Weights of a small GPT-style language model, trained from scratch on English Wikipedia.
Size: 9 layers, width 256, MLP 896 tanh GELU, vocabulary 8192, 8.68M parameters.
Training: a variant of Muon for these matrices, 539M tokens.
Each number is 128 + 32 x the weight over its row's rms, rounded and kept within 0 to 255. Layers, rows and columns count from 0. Numbers have three digits each. The size before them is the row's rms in percent of the matrix's.

# k: layer 3 attention key, 256x256, rms 0.13, rows 69-95, columns 0-255
# q: layer 3 attention query, 256x256, rms 0.14, rows 70-96, columns 0-255
k69 090:128165151145103094137154157152131071090148084157159137163116131097158156147106098141144129083078155122121159124102104072184095113094143139098169125115116086177157160143169168118151126149193116142046120147127136079109128176159130152102126111138117169163114116084111154111175125118133129184120143197193167192074128088120067158126128161104125145122129124147158190170155153144137103077138099198131127101149109137106109172163188093152172161124071152081148146140147127161145073159075056114133095146111144104096070141141139108133191085100154133170136052120114126151087147165108084175155106125079142081128097122136084110126156115110162093092115145082136098139106161186160165102037146080124103135130140181133098090176117104069089103190094155084108088114150139120125155168063146
q70 090:132133149159123116110111118148062155109150144090102159146106149125085130081160157144092114124185145131115113076136150173135135070126160126133194128154144102100100122158120171167128148120155142121130071136184089089074134133080149170105170166155101092119113074141168145140100164105196125163064178116175129111110103063145131124169145126091172089174088181110122138116120167155125116136156123157096115186088161126067159087120080181062116087083171127185072086135065087195132090102183093152159130145108100111140106137127141151102107092098157121150225104176140074062131178171100107093140124105168100116129101104159080101099169161123133099086130096121189106159146145178131148140114184134084129107118127141153123104148067111155176097153100094095112145173161114132174181133097145
k70 094:124156094177165134141154137129164156127162189197152183106066101134092155107105123113137120102087177107146126083107129098111104139122176120132169057144206170100110179116089093156140124097132117189110141120136096107191158127113064105167060117142112126138096125105131138167112117125137110108071131178090169135147084141125095198140097155110111097143170131169117134095145105186097122129147143126088149082095115179124122139163145102108126134160094158134151175171183050111125047171124130163128138145129100117058100136125141053168100124087079110120164115140140146149143188100148132148140169087120209169102119147147129145127114097117088118101161116122141130175120139194130112098158107138069130143179100163102117044086105106089114081065104095225120119155158124104105165126168139
q71 090:183111162152147145097065156144115146091092135111116101128122096117159140137129143145136106195137071113132135172171145123148089134159166169229148109161080160119129084139147141161090082150153127133082142128135112031080088131138129186097146113141088145132155208095089143129164135133152130133152150071106139061093105122132164119096080154151142121108140148165102106145146125111156090087131095158197139087126145101129067132104118120172082127114172055058160151097146147101093120165160103129167143153163174178093111121104126113086076121139203127137144155116105127108108153121082104135132143138121140142158157073088181169188211099105125098154178105074155168140134041102147098099115080122179164119177146125086156120156085133151151125178119077077095134114156143100151149077149107
k71 089:151066173133127120108093109071125120132128143101095118089143135076113133148130151146094095166162075089169141100189104139132115120102146092080158114139102099133133127099137117095107067108110076217154128133125104115080130118142080156088102086166075165122095137100126075116156172077144122162117168152108100136127118165120136080088145128155173091166122183180113177127180144155106201120081147170136115189143133107141165143218153142134135124179096148147120145099046133161137158080163167085129097166185079173065123179123096186152097144139155123186138173073073161101109144153159130141184113126124124116104192139160160115182149106152108179155115153136078135165081137134155083081099120154109125163129089121066078118126128113162153117113169115084130134104157079124130097155078079
q72 093:169111147155109123152105143135163146159056118125089088090111109151147079164101075096178057086182137126165111153208154097106096123091118085115147141147146094115110170170120173103119082070147150083169156106095148121133125109110111058151120099103086137147149110142125145083079121156158146167108098150118117154104095129082121173123130122162126128159124177193184090112143158104177079143086078117134110077133155143187143122161116125152154094106095098150123098129154115060164143126162088139143174096139105085122111087143058126146160122081117113182130118176095196167141104163152146123159132164152161063101119162095164117099134145103134116158065093129169103178148129157092179181104182102107150081154113179139125184153118067136132143152069112048137142181174134146133181156076123
k72 093:140140146131115132134135175124178089118127142148140127119124148136164128117213166117118096088140080162129166123103188146158110136106106126140122094158077071165146073075070104161139151100107094160156139058168188110101156140155114106123105114109196162129143129169129092151151180151080141091139116142156149091161099138159107128064116078154110117161187115128110125134156094138136138134102092099148116092104149107160102179139105103167152104094016203118077141128107205176087108095143114098078153150162104121128142121067128123134144145078168137132045087106182114071135146171122160165197136128136192113102096091137144165120187143124093095117129119097160098110116096085135107174108110144119169114149172126196158139050129068128139100112143122171158152140130154162049103108137171
q73 098:110121120101127103121156147123184064130139120169135110136148124145106141087138123223188116131211122115093120085108197129169163133192110158121147118106139109128077192140149064102135092106170083158100145119075124123114113103142183151123123203085117059120125120105110163210111091138125139160170149127158057104114084121085141194107083085138078064183128114133152173131073108120162165069122101176164124069158164159124145133140121186169071094125161104116152065138147104113149105111123114124124081109104110126089066178128118140120145118126172094091129114134111153101093159133131193145117081112135154134103155157118122105112189115158129082148125140115188114104125128132093201168159128071126090112134110129127163151193075143162163150165140132074078124134170133119110143122073131
k73 101:179107085119133112099141179136067122052154156153050144187142218123144104144189145112106081145156102104151124200163135156113104108134171133122128125142148173128188106169102162173115127162159115165098112144166136129116131179137162152141074139130127141131104103088184132123115145134148149155075178102125156056136092140168124077127107090128073077163182158167127046099113114099083145118138153177150211175148121034121124101137149125127150090122084171137144092151100111123147134057186042082145169145142077093163081086169110156162081113122117149101166144111145125169106099112130121117136151115115153123124100070155146148104143137062121106129151108096124097130112097130136106120107199126116110148085099159108117113117165111156108146109097137114137086121157132084123151226136149
q74 092:090121160144124118125096118206131085105093109105108129131174125194182162144143106169137103124128083079146127078168112092201088196137102126137145132139170114103144125098153073072152210091151120156140160135154102147117135121142126100170107143115158150145137137110123118116147154098135080121116093180164098077174118135090113137088137093128116096141100149109161102122161148134135065127180107099113093050097124078110046131121160150147152116133171091172186116118201106086115159127126154114156151162118137121110136075100179084070116106154131103089158116084135167177211175081212084084149064136094133116135126153181114110144153073141141122148068189135148114101144163144096127171096136135097162078169115130106166089159137080091152197071127093129108141177166111126135139148092121
k74 094:128132088108144138139159115108108130108134146125087103121183134112162158111209125148118173084121089095095103153155121105188162143100107114187117153153072084050137130102104138115162048135105124126113140163109117093108144122178125138108123153133189155125150084140160091101154197097115107149153157091153095096162091188207148063067123147164102056068207160140151088159166148055152165071115113154127152133139156128163127221090107136165087057098118095152101099154145089160110092113115099140114173143110137132158112097126066149129062139102146131156116124177132102073170129127159122118095138094189087169170166142142169141127169174104071122142123130086134083134155126159135124154171144136098136131107138146080161165108092177172149128149127102144148129075143098134106124059106114
q75 094:141188166108169147115089126124120131150133158127163122100099086155098173115132125160104104094107145097144158147171193077163092085162164133111143194127103106118094117156134118149116121093101125099152161106152133139116133152134229129164090174060097172117111148123081141099134103128109131112147153161156130159110061187150109142132152121168159130098122078145166095131095082085124089149123163110139131154148170117141133101107178159086127164116163108172126136096050104122102164105134109106126124128100111123155151164064159091178115093098100125163121148134143074113138169164113108200120059136121145167140203094103145124109131113212104080136178143103090112152189132055114138120165123159112067113100119112091175151220114173100097127122117101112049108158149126078080069203100174
k75 091:159191162131115179109120147153120167174137148125139148101158078132125168177092105096102158172170126091124077150127131125156145141176135153107053155093100098159143126147064115179119136108142133143129122098093092082106145171207151139087124199100130083084096170032154180122147174086110176087118114066130135119129106110146154130099104106107150113178138169167124171146105122065114147123167155124149115049114129092154109093129160100125129108096163152165164184112096099153161146085050114120162127135134115085156130155082065122161084122097112136124039129052128095148143109069174157157131107154133091128099133127123106122161168142154103141141169145122106182091180114135121165180128154141099117148175113093095159052179177115150098148110153128073112143169124136127155055151129136
q76 101:061133132108151190110137130162082117174076136117119216097139119147156132122147110139095133105147095101140128095116117151188159172141138078152168089151142121127119178108128113117149129101100163086137114160108178103135132029159123166156133123102088147200189126134097135156168145096160141145151086157132169116150093148092149165066108158121106119142123145144097141095185166133134135162180111089111173091110067100146090111186145178101134078090160068127120151104085106070089114148136133195163096144092152128120109157140085098116177110101132171104149053172100126097147123156103197135144109120128139129121130160156182135076163105205117114144088119140180132165110120095151187122093194077114090134104094124148131149161078126126075115170115167126086056109191117099112114121048145
k76 093:114071143089169098174165120098132134079165129137141139121139167139103195142111140134098163160133115144133148138124114009205094147113144123160189106144137116167183107124064169094074116134152125168120147166128158128110089131100168123170133097095143148058175136186096132097138185108116155080154087115127108116144118136142152111088123123150099132133179110153096115078118190099113156127132150124216146132133082139116118103127125178135147090190080149121114150149100115139151166084097111094131126145121095137085086152123137114094076170109222140146172097116093102111186099171129167138144051131072112134120147147080095147111144122163053096163131137159155092096102181126105085120077169152091109107160131197104159119132116066169112116076124088180081154173095162122092140139158110
q77 091:184128086154121175172092157051129146152108158184140139143103064080085071080098151164165138119176059133137121100142118104137123119184125096150126117120180165162146175092156144131107183151086172087171152143123164140132179112138108092079150139120093107118129085137111100133097151184087150234120135107142165137145089135160120082085176141097123158098086069120123094118134118141152167117131134187106169108189047119145113117143132095126175132152097132190093152161114129139129110167093141144074120086101140112108062099130129150092146111151139099064112139073153136110146140142136066154149121157208082161113085161139143132157119171081150117152193148116122122168132104068123098124179135158145115149140075128120100103111130076168132133113060172140173069114142106133159162194136102
k77 092:122187125200097128145158153137179173123108108180143172150076132144154068090142165171127135059154080151130128075173146106107118108098143142104086117131173128123078201112134151130107142086137134098144147098074210097122103128194125146149148136122122100145102129125076173080131165107167142196109148111132076123140095098149073149089172128166142080176098084138123119128061185077150123176137130112071118105067145121073145111176127150171080127146173146093145165102084118138165118214160085135122141104059183135122103135099168130134211108124092078100121146129132145124065169187134138070162062120158141103120103099133088120105130160128118076140142187078103119122111140113114158150080127126144129170149090115169092146179124121156116132107120114104143131094104127161153090133181152
q78 101:086099175112152104152158169121140135131127099162175112069178151144121127089127091195107098123125106166093161118081152123087089144112176136201157123145152158152075142096089094098161100085154122087157089116135167131077144051155109136147181151123138112118157091153121117128138069127129168137153061130186090087134059117149153183121092120135144176137122154118151139170122116109159154068086021094112130084147159095151095128154094176150110081114119087181122144109164097099171156097171077120159116143101133128095089145106142130107196084076141105080128175149082167150186146142149129122149130078129142101109154150107122115154114055103154125109141123135183129158158164159074124172092132132103149151136091141174172144182058180130141124066107112156109174106166151095099164101178142
k78 101:127115087148141101098176141096130090112136156142165153092128151102110132103167131096103116107174031128132057202140151144152185157103093063129125108101148141151100126158077143158114153091089139131173093166162103059090119147061128202133121138159152148119125185127140165159069118133143081142125182136121148073179126157158102119104080180120098119159177132174143126109101092125131158114099135086141184090174118082107139067134163129150197098128043137154140154095142088169093108124105122168109130146030072144172105123090126162130109159155128158136163133110128136121184084127121111113172106141098148094119130108178127105138186120098170118112158103139129100160175152121142205100143164188061105108114121119158121171090098125134167156123130081096135108087083098176152139109195123
q79 088:151077130150159113120093125140134163156135131115112116088150109144176137097195092153144178170106146117120155158162090102142114109123114141135151059156135135131150113144121153090049127107138103167138159144144115091104161099086091166117105109135159167102113095120124092160154052072138135068133148140106127138113132078141100195174091077112115164145154109138190144119141154087139136088181174180106054124135169090130123163156137187168100080123172119149117140144175158125137078115107149101166135138095125075133073174119159092201164089073161102138091115144138181142155082166139154125094121105108099084129108108069065108124152057185134151075124098116144128134117170100209158129130194140113124143175153209124158087165098094122034151142126169089140186102080098133121150116114125
k79 089:114132116078194125078184074125114143119125105087153164116083146122118118126120118134086177187115132102179213182175090095104150123157170138103121092085116123127090134096066140140135121111131097115147094120177130165156141098122119162105041152160155192088170104109174118142129129119138129121157100158090083101110089156177169108118148149115161180049095100137087147119108151103112096127169121149154109146200123074125078144135153173103180130105082146135125056122111133170148156106175172111101133116108109086163096117106130088184168076081089137159102148173153102175141120152118091124115174115077163086134177146138162119094162104174109176190109103177166060134099161113144159137197139132080100197139097067156115146103137106148102155096144175135139149079116132108109150158093109
q80 092:039043149131125092168158122059165137188083126129135127144117121086101148089181106123150082141136143074129146129102149138113094132093147106118163158209157102112143145117073115113087141077157127128141159108138164071151108161158156176105149106088114126133134184123173152156160081125160146157137151175131149107107092075105136102112085147164115097159149148114076151131128155106074123167132148130157115159086153163140092127148134123126109147107133143138143098166214139092145143165180168111141139129160124068150079152123125126132114100112142185164136097104115111101079154122120150110123048124141130121102073130113080124154122173120118063094128127132140103135101162105141066130049123174131147139147105178165119156110175152104179094073133191072120091089152088070183247183143095
k80 088:138098105141126114189225212118177169150106089160176117135105151172152083142097127111130083060150123093129078110121174125092115172148092141115167127095152159119210102142112094076152161143131127169139115155147153133117102123155199100090130121118088130179154058184141148103109193112090170149118172132129168142091139139121052142101134116120137123115150157214119138118148135115191136161141154130098156185164104100142047120126121118134095101092120151143126130116116129139091112100110113155095155128143098100083122169140182099155096155069113128108084048133134115091103127117204133073110154064137075145115149138097122123090110128226144147173075155057156121154149147134166182120142122147102142137106087106115156115118077129086126108124152190113095128096112063117122159126124152
q81 091:161083156192122152126187134058118120129148086087095099091123108186163161131168090100176163095132096090124155050207107127149100124118132141144121161158178192121149123138094167036100104083142132120112143116045134134135105065137121174104109135092140130108135091148150131143154139087145192141162154083141170138133073148206109145143142095116160102094089144134068167129167143114170203153131148130130140143125177128129144120107101157097095154178087133148166109085116163053121106089198118089074112119105166164054100102121136124151125178113118130091142053073099177140135152085172092102122145148059107146123097121179130161161157133105117134143107109105109134166126158124150137155093103126103101142098143162130192174180111183110161108118137139148166106087085138139169107107129154
k81 088:143053091123114116117111070065083087133183090145120146138134132156136148143133086203080101111150125157123170131080167152129090154202100149117139119162122117164122192168106101130146144102119144155124206128139087138157194098142173140128109061138101116112151092105148131143096119132150154132183141114138145155117149107174142158154127162119126123070182100148121140144135128098149132156142112136067073140165130097119094125138136149127120087161169172168137115129123164188087084174118101109151147153075162162151091107080133127108039142099122143124096123096187086128140152100176140080198163130111062138148135175116025104142129151142051099123129122109113118137123138067185125112109092178171090166111172113145138088107129100109106124131206165144149148045154150099182097064097119
q82 089:168132117125102118160103128103138109120141163094080066120140140089178143092118137081150103148187170183124100189100144118130181100155067146133153143066073170100111146119085174106132116139070183177103114144086172071096125138150121117160193105147100113086126149113066093126118136175126121106130080149132129098139100139096122156123172110147137074158089147128151111161162128124141179119110100099145111121097097113143137104105112180115146126086118154087120121188140115170136123125100179104102083096158166173069147124170189128086113135028072116158097154131142146090175124171140128105099130157129138165169054180149056145182133139080134122202164130192104114146088112086182125140164188106146150158135117126065149177155067138126177100133148138147110097187095106139156068133131099
k82 091:124140107112147114112126146101124098188109108154153091147103149088145116083161165107200165173162163141148181121117176090070176187174104182128075154052158150136071124136166092172131121093129128143113151101141119103135139093129088146090090139114142101129191121098090102082110166149168114140106087079138114136121101128096088144173120126136207161071105109099104141154108143155116113054129137083187136110119114036188165131079123191126135174113182098132125133182151130077076125118196130064122127140133103185108072152112145127117149111118146075085159154137154101106119117130158119116151129090106117180108115106109125141091186160134149111169172136159116140122101107140155086170112135156095134133167120140147108119066132146169093113070173186128147160137085118074181148152175038
q83 088:148164090144114094138103095108078078165159095154160057114113145115150133106143131204146165079107109121130122104117113115136105158135147154146089137145142172096145138091138171150123069142134122108170155111131188093168128038118081162106169115090111072180140055099090187091136063137137172168139136049159101107201117136141103165120156149171125107116116203137207050137111133108163107030144129147056110160091143114147078149166154143114091089137137158169160081180142105097109092132156115068143112111092162158166133151139099160159123150166160107086134155206137121128099102151103119174161073112172068107128113159155141098107132064101159077161132120140109120125133150145147150150143169104070151135152126099128131141141125117135116142128126137196087107109126145107174102174121113
k83 086:125113109132100136139137129157103088108164165109154110064106124057116168051158158140089103076166093145193156084076123083129101101137152181100123134150130149107153131103137105157162144104137144104151043145126079088111170131061135182129123173107133106177118144128091103084065112124114084137149126116203174082137087140120122140093152154210146130138143178126111083136121163103120198104156175141109105123155127107143097064140150161101136107144107162149146136196139097141118134149196134105119150115145191198104137151125107126169152103123152101127111157132149083134136189137104142120111035164082111117173093129200143179128184146092043091136142141123152127112143062114113131087128174153100091139123107057123216072096170087112138133166148135116168135135134134155127116149124136
q84 081:157108129134166125109131126159106177154116169098154142164148156152111088098173069103102128179122096115104196169143120084133136097087098146118125100098134121142105115088115114096088096130152126111109123128167120111177144111114152068127110078180164105102137155127128140125135094179090155175131094054192157138140057148084101115115088164135144139126133172144115189126084126141188172100126171107123121119169022193147064177124150131144134171165163096073149075098123102116080149179107096122073178157075094171115128144132120109069156100124110101140172099176151040128141171126108165069164115134124163103121149111103153107107111159112141181166143161116108142144131082181189116123162097143058107142132084104164094158139179190108073115066144167140147135087181152141124110144144104
k84 083:106112165106111106082097116121152116104122099116063138082118151188139080170114128087095115120158144078127112094098074105099200130072135133171174103135058141115109135094128138097127122172170104081136103121123110093138150086145131132118172122124146134135162139153144216124173107107145153148131163180184149128105148124084099122126112104113153167164142139097090046123060091161115143184134180172107145140170138188128225149146181163123116119089138150129145167187125153097066133114137167085126170159120138160157180120169137172131126139110103119123117108133038129106142136208200057125116097166111101126138143189104126180128146116104134117132125132171086129123132165078148159112177098146106098122215161134142148146077102091087131082063118096077087106103130104147107083119109108
q85 086:123081109124086139156068156160112083164139107132099102167115144090101186092176166125136080182094120102130153162149135122154116126142089083195130153137156156119104131191145131115154105130083168113116107094071172091113122122108110150156164139124125125144094108172129116133121101137111124143124034181066111102172063135120071130114101138149103154140134070144192152133154116160115179131132117072111039105135157123164124164113170182124118099115121140141113100099151169137106122159081168071144160096153143104085085128125144155130123077093197140122158103110172186196132133151100085121084165163108128166096118178119163164155165008113141194093130103113105146151170139141085158122146137186146101160185139050126144139120109112154051108158105138111149104134138130133108175062146099
k85 090:162135065102159169148129107146167091093070084133107117186130133089096157182109141150088157215129136087170148146186135196088146217176091091160146158103096161161078116098066109210122133146090124139097099134128124165084122118189114149060112131084139169130161127161099142095145161168094107152111153098116184114206132176129107103131113111139177101115073067081130122119145151122100153102129067148092142120136112093121089154158151138156091109137114119113115116188144154099146065147119132090077129091100146118060142153102105098131156157134135144160153142096133151147181138154147136086126129136100052118113157092154146129133182129118153144098162193117129090135116147127128126078149123163128144134112106102223110168060116094224134127126086122124132094123100142099094115162169121
q86 088:114120068082092136157149133102092058081080118125081138152142137148132054128122169101168091188174121066162115206124099186108140149132146163104115142120100134129092092203138077183133094133176101040130149162154118204149164147095126113175060076174124085097101157128121110158130218167103130077113116100136112148118152107121137107127120131096183164103144159113166099134123185144106154146136158120126080130128156113144192144094133124107081147206126137130163150145145167173118136103095117141044120155104089133118134131130089139099114136118135101151153169042154146153157028117092137137168103135145110132158172123080099146107113149115133128112139145142089128088136128123181065066157101169140159151098125083111133200102117152135125161108158111178133097139109138138177099131121155
k86 095:190145111107051123127150112109085111168157087157135124132147159150120123105106088150180154158138139090142123161126097149116160143113084165155105088144171121172073165154118111113130117142119184083081136152138156157130155123148087097111144110107137151127117157077142142131159123084134164136142123105139089082111091072084114160117150187108195198117102139114121069150078099203107122165071140120130073083153051148096119157154083136091115143049114117105105140086116149149125106138107134108185117097163119157175136133175140131080113132138122125146132173124131124153127143060062141053139196176108131144149184148086139167121104171180162133154160104169056138126128092142153129136123046106136181063190100140079099141177155155113153149177100078161104168151095180143130126143071088
q87 097:172174120079132135141132069158136066178134119171079145222104140161150189175161130068111163156094169121130100146179146122151086166074098140153111094111128089118121069145165152130138120148115085146078184136142063181092169076138056148140066147099119139086125103053157135111163161127167145149125091139160076073152146131167045111143099097126144124074148143168145125136154100150087142147099172146168091117198146097104145105160081106157151144151120083151130100118111143057112144162128174142118146143129146163102092143158173062125142159098135078142171107141099125167156117133146148139130136080067129142139171136116149152088162117106162160154178092150157093164157029172141134086119109107132145111126141085129118149057119127094117136123139153133118104123135115158155065124074161
k87 097:173106106134085157134115112102160090182193155127072136131127142048151164164153125093154118138119153100178190139129163128128129114089097114103128116093124137073074143104108140160089066147103108115105123064132087164120160108139133139098166076118141113060115168110197113137142156147151169093132118119103121157099124082152172135117122204154114163027117125156128109172193146162104144177141146127103130158121199135110086117149111155081137092115094150145117157116140092114117181159114103077130082113148180140091131124200138120170159116138157157117172114115135145213165178102098121176195100192066093133127169123108134168117095079138134101139087106080147121126182118088071100153101076081159147102141143129121163131112134183137153105134083193124091101103104179136101164081102096
q88 091:148155138140129146158165098108123149153143057091175128097103139127144115131125163123140166149111141155121121189111146109087106110134175153107140185082142151183112117151134137187107088150126153132089145106109173119077122105170191143077166111084158124142109190129131149112126164079107178070165098150100129071128102085131170106146107112171152168153132113096100081120108147111095119148132124135076123143082120145088066125173097195118079141127017186109152128135125105137163111148132169090075154100137133102107143165115121128087132107114065138074134142167128126172149109116149028128133125124162122135166123125140082069121136181175149148117136137042177144185094124143167088114082104070100169117161101153110115054117098090076128140139162137158179144182160176107125178128215123
k88 089:089142117081156155138126100084095092145138097120144149140037128137130133093069115133136116072185126117113147081165144147091097205061140132124083090107109138115152116106157199120169167136166165146117089118144087059110195146123139088079116124142135182125163090147159094131137129096118110178099122113100117110194112153113146141115098168048091110191146131195097123097129150111153145148151143159129111127105113160126151143160192088104175146142194079144116128130152086036162141169140120119070108183126061155121095123155105133093139136123079135148164079124152154093108219150128153225130124094119126094126106144095138167161099107127133114160130131187131135193130148120131108094145129140179148162114105068120116104133124120137086116180116148130078162132069165126202177104132117
q89 089:151177084099113154167091083135118139129086109176133137166102145080114090112117141209089093116119130139103159116063140158080104150160126050118113126155138105133110192118186174162108142143173173103119108074155157117092162105162080151103118147129150098146149135141114165176144113161116093094129132162150180187161095154134155116100111091117201119116129097138041126152119060087220065134058070116064149175162094164080134119119121124095141146126082144177110069104165108124181119110097129150171086071116103122168141132143139162134096119115121171145188125171103090095158115095151166115134091117137110127102115123093134119180117147120183134159155128067093122119135128130099173139135148183167098044176134151105153147167120147118129187165145134120081134067140123139160114108156080
k89 092:113158112145137127169094170137128152103103114139099106118136068119116100102162115174114110053159106111168143113098114147076070111118066097117114125169135141162129102107156098152107126155124105105136171115129116104124144109135080139161143137123158189154063170108091183138080111135108163087089140089185140126150134144101085147157141080155125124145141099192147139133141105116154127099114078111176164073149124115119149130152152109125085124147148128116099184096168104072126214103133056115091162156130109140121085156118115080186121111170097159164138156142156090051174104132128126104126194073120167126141160122132110154203156129094117180151165111100181114085151213155113191083102175137163144135149116186143113127187141093104081149168026109146094157084100132201088133183097114
q90 084:139114129103134110141096128097105131114113134185177128131141116150098123057120121141145112106163121105145139180149085158125068110184134176161044109085150124116099187085107066135148100150168109121110171122162151098095108178136116144163144140106149146175160182086112132133170113123107140187086085082104134080158123125102092151195098122092134133148093117145125166108146162125194140127084149106135140122108107163094056141107093114108170165132076113121091074166145154100129122134128142143131146131110181150129110180127087136136036119098145133133171090116113125163106175168105150129141034145125064133140106166119105065145100144155132198154102163055142115135161112190164090142074091096115115171160161132151114103168137120139093073191053189171154204128095164130104131190111151
k90 083:109095183096161113152122145121103148151139143135129173161147079146120159102098116104149114123159069129062109117084156167170121071119191103153185120086091152094101150119123095089107138121142131137120096124144108070125094150187107138125126172140103144183079165161086149172126150148126142150137189153115081121165091161125098124184040086125150070171100152161145143098081134081104132127170147168106094134097149129080132065061138207088125100116124155105133155123108105160185183115216063012091136135106099143131122170094173182157139153105166115150130150163066119048087142150116143149126113125113105120145175160112161102144135164114149111100160105140098065093160198094170112170120119118178154134167083094125142157132122166130127099150090170131102133109126140125144153114131151
q91 093:152090147150042130121135105136096145091142158122083154118170120162115057099118028171142100102165105109157142064164185078173173120139079136066082125138148072083097181176154094107153070125095122126148123099169162149121122124127089139164197175100142118128123098129144144090151157097147110169097148147203116145100068133116083175084141138138092077179121126166126121104176119121120097144110156139156113100139132149158112175155124107125174061141111174176112133099131087164081094133071083168202075164143136155126085108122116129129163155145107145103125092097174134136096217161171191135146146114103144105124109090121094102073169164096128101133144172113182087159114167181114122112102172080123156111132129143065146146129096196103104123162096146136144152138129118137121153100105114
k91 093:127124122129068095141133087131102149077111164172159142130153089171100071118126122145101135087110153131078137169127116140133116134074185107156142106098129098101171106107109202146111108129114073112085123154085154085100101130187161107179103115151159114055127117143125164116159127214142109144102119109164129081132097117170030149100073166161058107122178138146189078162151126143139086092149101104153134128194180131175085107156104206179128134151079179164147096106115144103118060122131159102142133101164139139097103108156141147170126201129144150126054177113169094111111085121141080144100176119100161164138106166104106144137158114104143077128145138127163107130134122132160097107118152113205154179157169107133152160035169163105143116094105097148148101168130076134077131159141133
q92 091:168088133053150125138157188180157145149073102134111082117122097187192106107119143132097084122127144137152080133158128171065104101110125108125128143103153078125084141140141073161107082122065134107187121109103121130149106144113123189128088116120165166140089111098135122115142162196172125128194177142138117115160125091118123119134178164077122122111063140098104116160183192108105116141115158139145115156160150045125114128154109153071136151084109128117143071099161159170158156081077143127133127078098136113107154100134157132166200118109127105168133069143052103105164154166115106107114083148157135189173111099113145126124136138065142162098104129090148128122101076152149100153149175112108061123142165093130207150181188134155077157196072143133168182069127137142169102149147115
k92 087:175164096210114158111146092165103157143141188133167122125102168198084108084077118041186121097110173144197175141120128162111083114189187111135097118071135110074127120133157132132094153064084159116117154113159112112154218118144130158132148126170118142131091108200127172115084103164092127103144125136107118102124175119180113084139114149149166110142159145118113112196094155098105114125108076188123116166096142087129093168145094127138122130151102150108157131123185130139085147080109150150093117107125129111088086084192098086123140109158122207174075108092115173111156095067162135121092113157091121108096086140080107116176106142091177161148119095148120125154152171132127096144139121128135147125206136156116084119132087092114113161148118141143188127084036166134165125094123144
q93 089:152093068124178119199138156142144100159086160140125201177152135121118122190128164111059156120135160074129077105189086128141026184125067142098097134165142156174154188127079123137197095126178118172122130102111184108128128144142110084116094108152125165103132157085163164132137093127155088087157099093102094127112126140106146137161165126121133151097175187136112087117057138130187132154134111077175101121108068146144104119176106143118152141101159118097134142146097038195157164102120141156088098155103140133121129157113089148092138079186122144096159116098099158168104126107176139143102118127134081112116114113154117101108158069145105094143132168145161085129183068117100138090205144088100120122088117133146172092141102125087141080173127184174156120116082142135153167116169133
k93 093:130160077178129094114068136118189157100125065131120194142131154132123136125160134146087149120079127080050122117116176117140104096129121143107167140139126109116149112082083120150173148173136124192155144080136169147146090198132099073125169090168145132060129116172117138111138106140121109132183109123168141101120160158152177146134149152178177138164123121138139049104150152134192113119023123126115118068143108153127102086107163161124124137183107066104134099147150132085095171134167066116109160176109085187197134160107107104130101144073136127091107097109102184117131090096111121119157067083155126149152122149160204100126169152134156135151086086108107074168148137154153084147131136110212131100044103124144157125118159123136131125161197131098079149106124139087148153083115154
q94 080:123084164121161134144118072183150155179127157125154127160059138077121151092139117114104150171113144140172126145104136114158138132124141088125174171121106132174163123126109135134106062155101203104139132116044127147159129152139091174114150065143107149106088067099118156234130162073109143154091127097126158106126072078103102147135139118162079088147080118075153122144112126103121135126155123121117174134104149154082162144127131109149158136125170088128096179099149137106080117100149082123096172138098129076100122131081093133122101064114125137098133087161092095124122136156173133172123123089141158128123164134186137107195124144122067160089118114086127108052109150163187127157140171118102126131080225141156182154148161164093172173134169063176199147158103035132141150127158108
k94 084:127127085116153135091172136136097139127135130147121113099106171119111166174123108165135103180119160122181152138103115125113117123141107125120150128121166116114163107166147188095207179112101138117108162144084164126132113160113146125150143085172161129160154088092161186118125182056182085160129114150146144135124163146151155117133118085105140170091070149069146112109065141183060107141181087153125165173116160129117158134053102111158176134114149087152086141076106057120103134126162140102136194124122128130075165079083139009136148132123110073116075066113101131103134124099121152084139138161089142088140183201203111132181167079193075153114122151111116117097093168139121093117090131149174141099096104143196111069161079159103141149118150102082145095130173121143131151108116125
q95 082:122147182105164123120107140128083168124137150164080086161125131156127169162220083138140100109109106123135134148108082127108136103079131115123090143100134146106079098128146152110102165126129091142153148151154115177147109158101119170118083096077139196137114127193117126098051110108142058112174159058161160135164133160126103129195133082061112194121110129159107125143145135151175157110156091115137048097106113128096165084154174111128130143081115114134188150205148112160140144074115172136082133181151155123120102157145137144079128184099098171067125125123067074102132095093137126153106135167108152100126147094149145189117200106126161134116101164105072077156088152187120103074133126168139108155170148183088127131079124051181152152162095120133110202119136107125097097085119124
k95 084:160133113151116152068156121181053165145124101098147091086071082107168138146094168112095167141162077128156109138171121158068153143110137119077103127088155076122126156085138166156106043131133155134142101122102077126164091135098158137146145157115147140177080109165135085141120162106101102138150082182143098137116106140139106135150117198123170166133049082141069162106104089182159154154106077117161060147121150146172138135114108125099067123136080135136077131137102171116145124124078116144152138182115157131150116135121149108136074139111104171127087109130102108178163072114117106119132165122140142128095147127168099101157163182071159149152200104186107128136114124122094103151181018112150120131111173138078112171150139122144116156184127176211144090108134160170121138080195085
q96 092:114133098132106117106104115121093117121132105157159109124119116113137106146184063085118182128125086096173158101121094198147105137095125134139083147101115126161097156120106118167113106120113160133116097087105100171173139208089102148098150106133086176085145110149146125140095165133110117140124134135194147188143106164124145072180161145141180140157096113074099142147138206158144055062134172108118152096101120113138107111135131155155104084186098133194142105123135197188109162149077179165146122095089134100083132115100182106164139134135113116159055119129098162118082118144098104169119180107129127169150112168173124170122160185151158118138197101146113147154133145038072125152150163104123106153144097118147131126100208038136143080073091167108096090088170118137133082061168117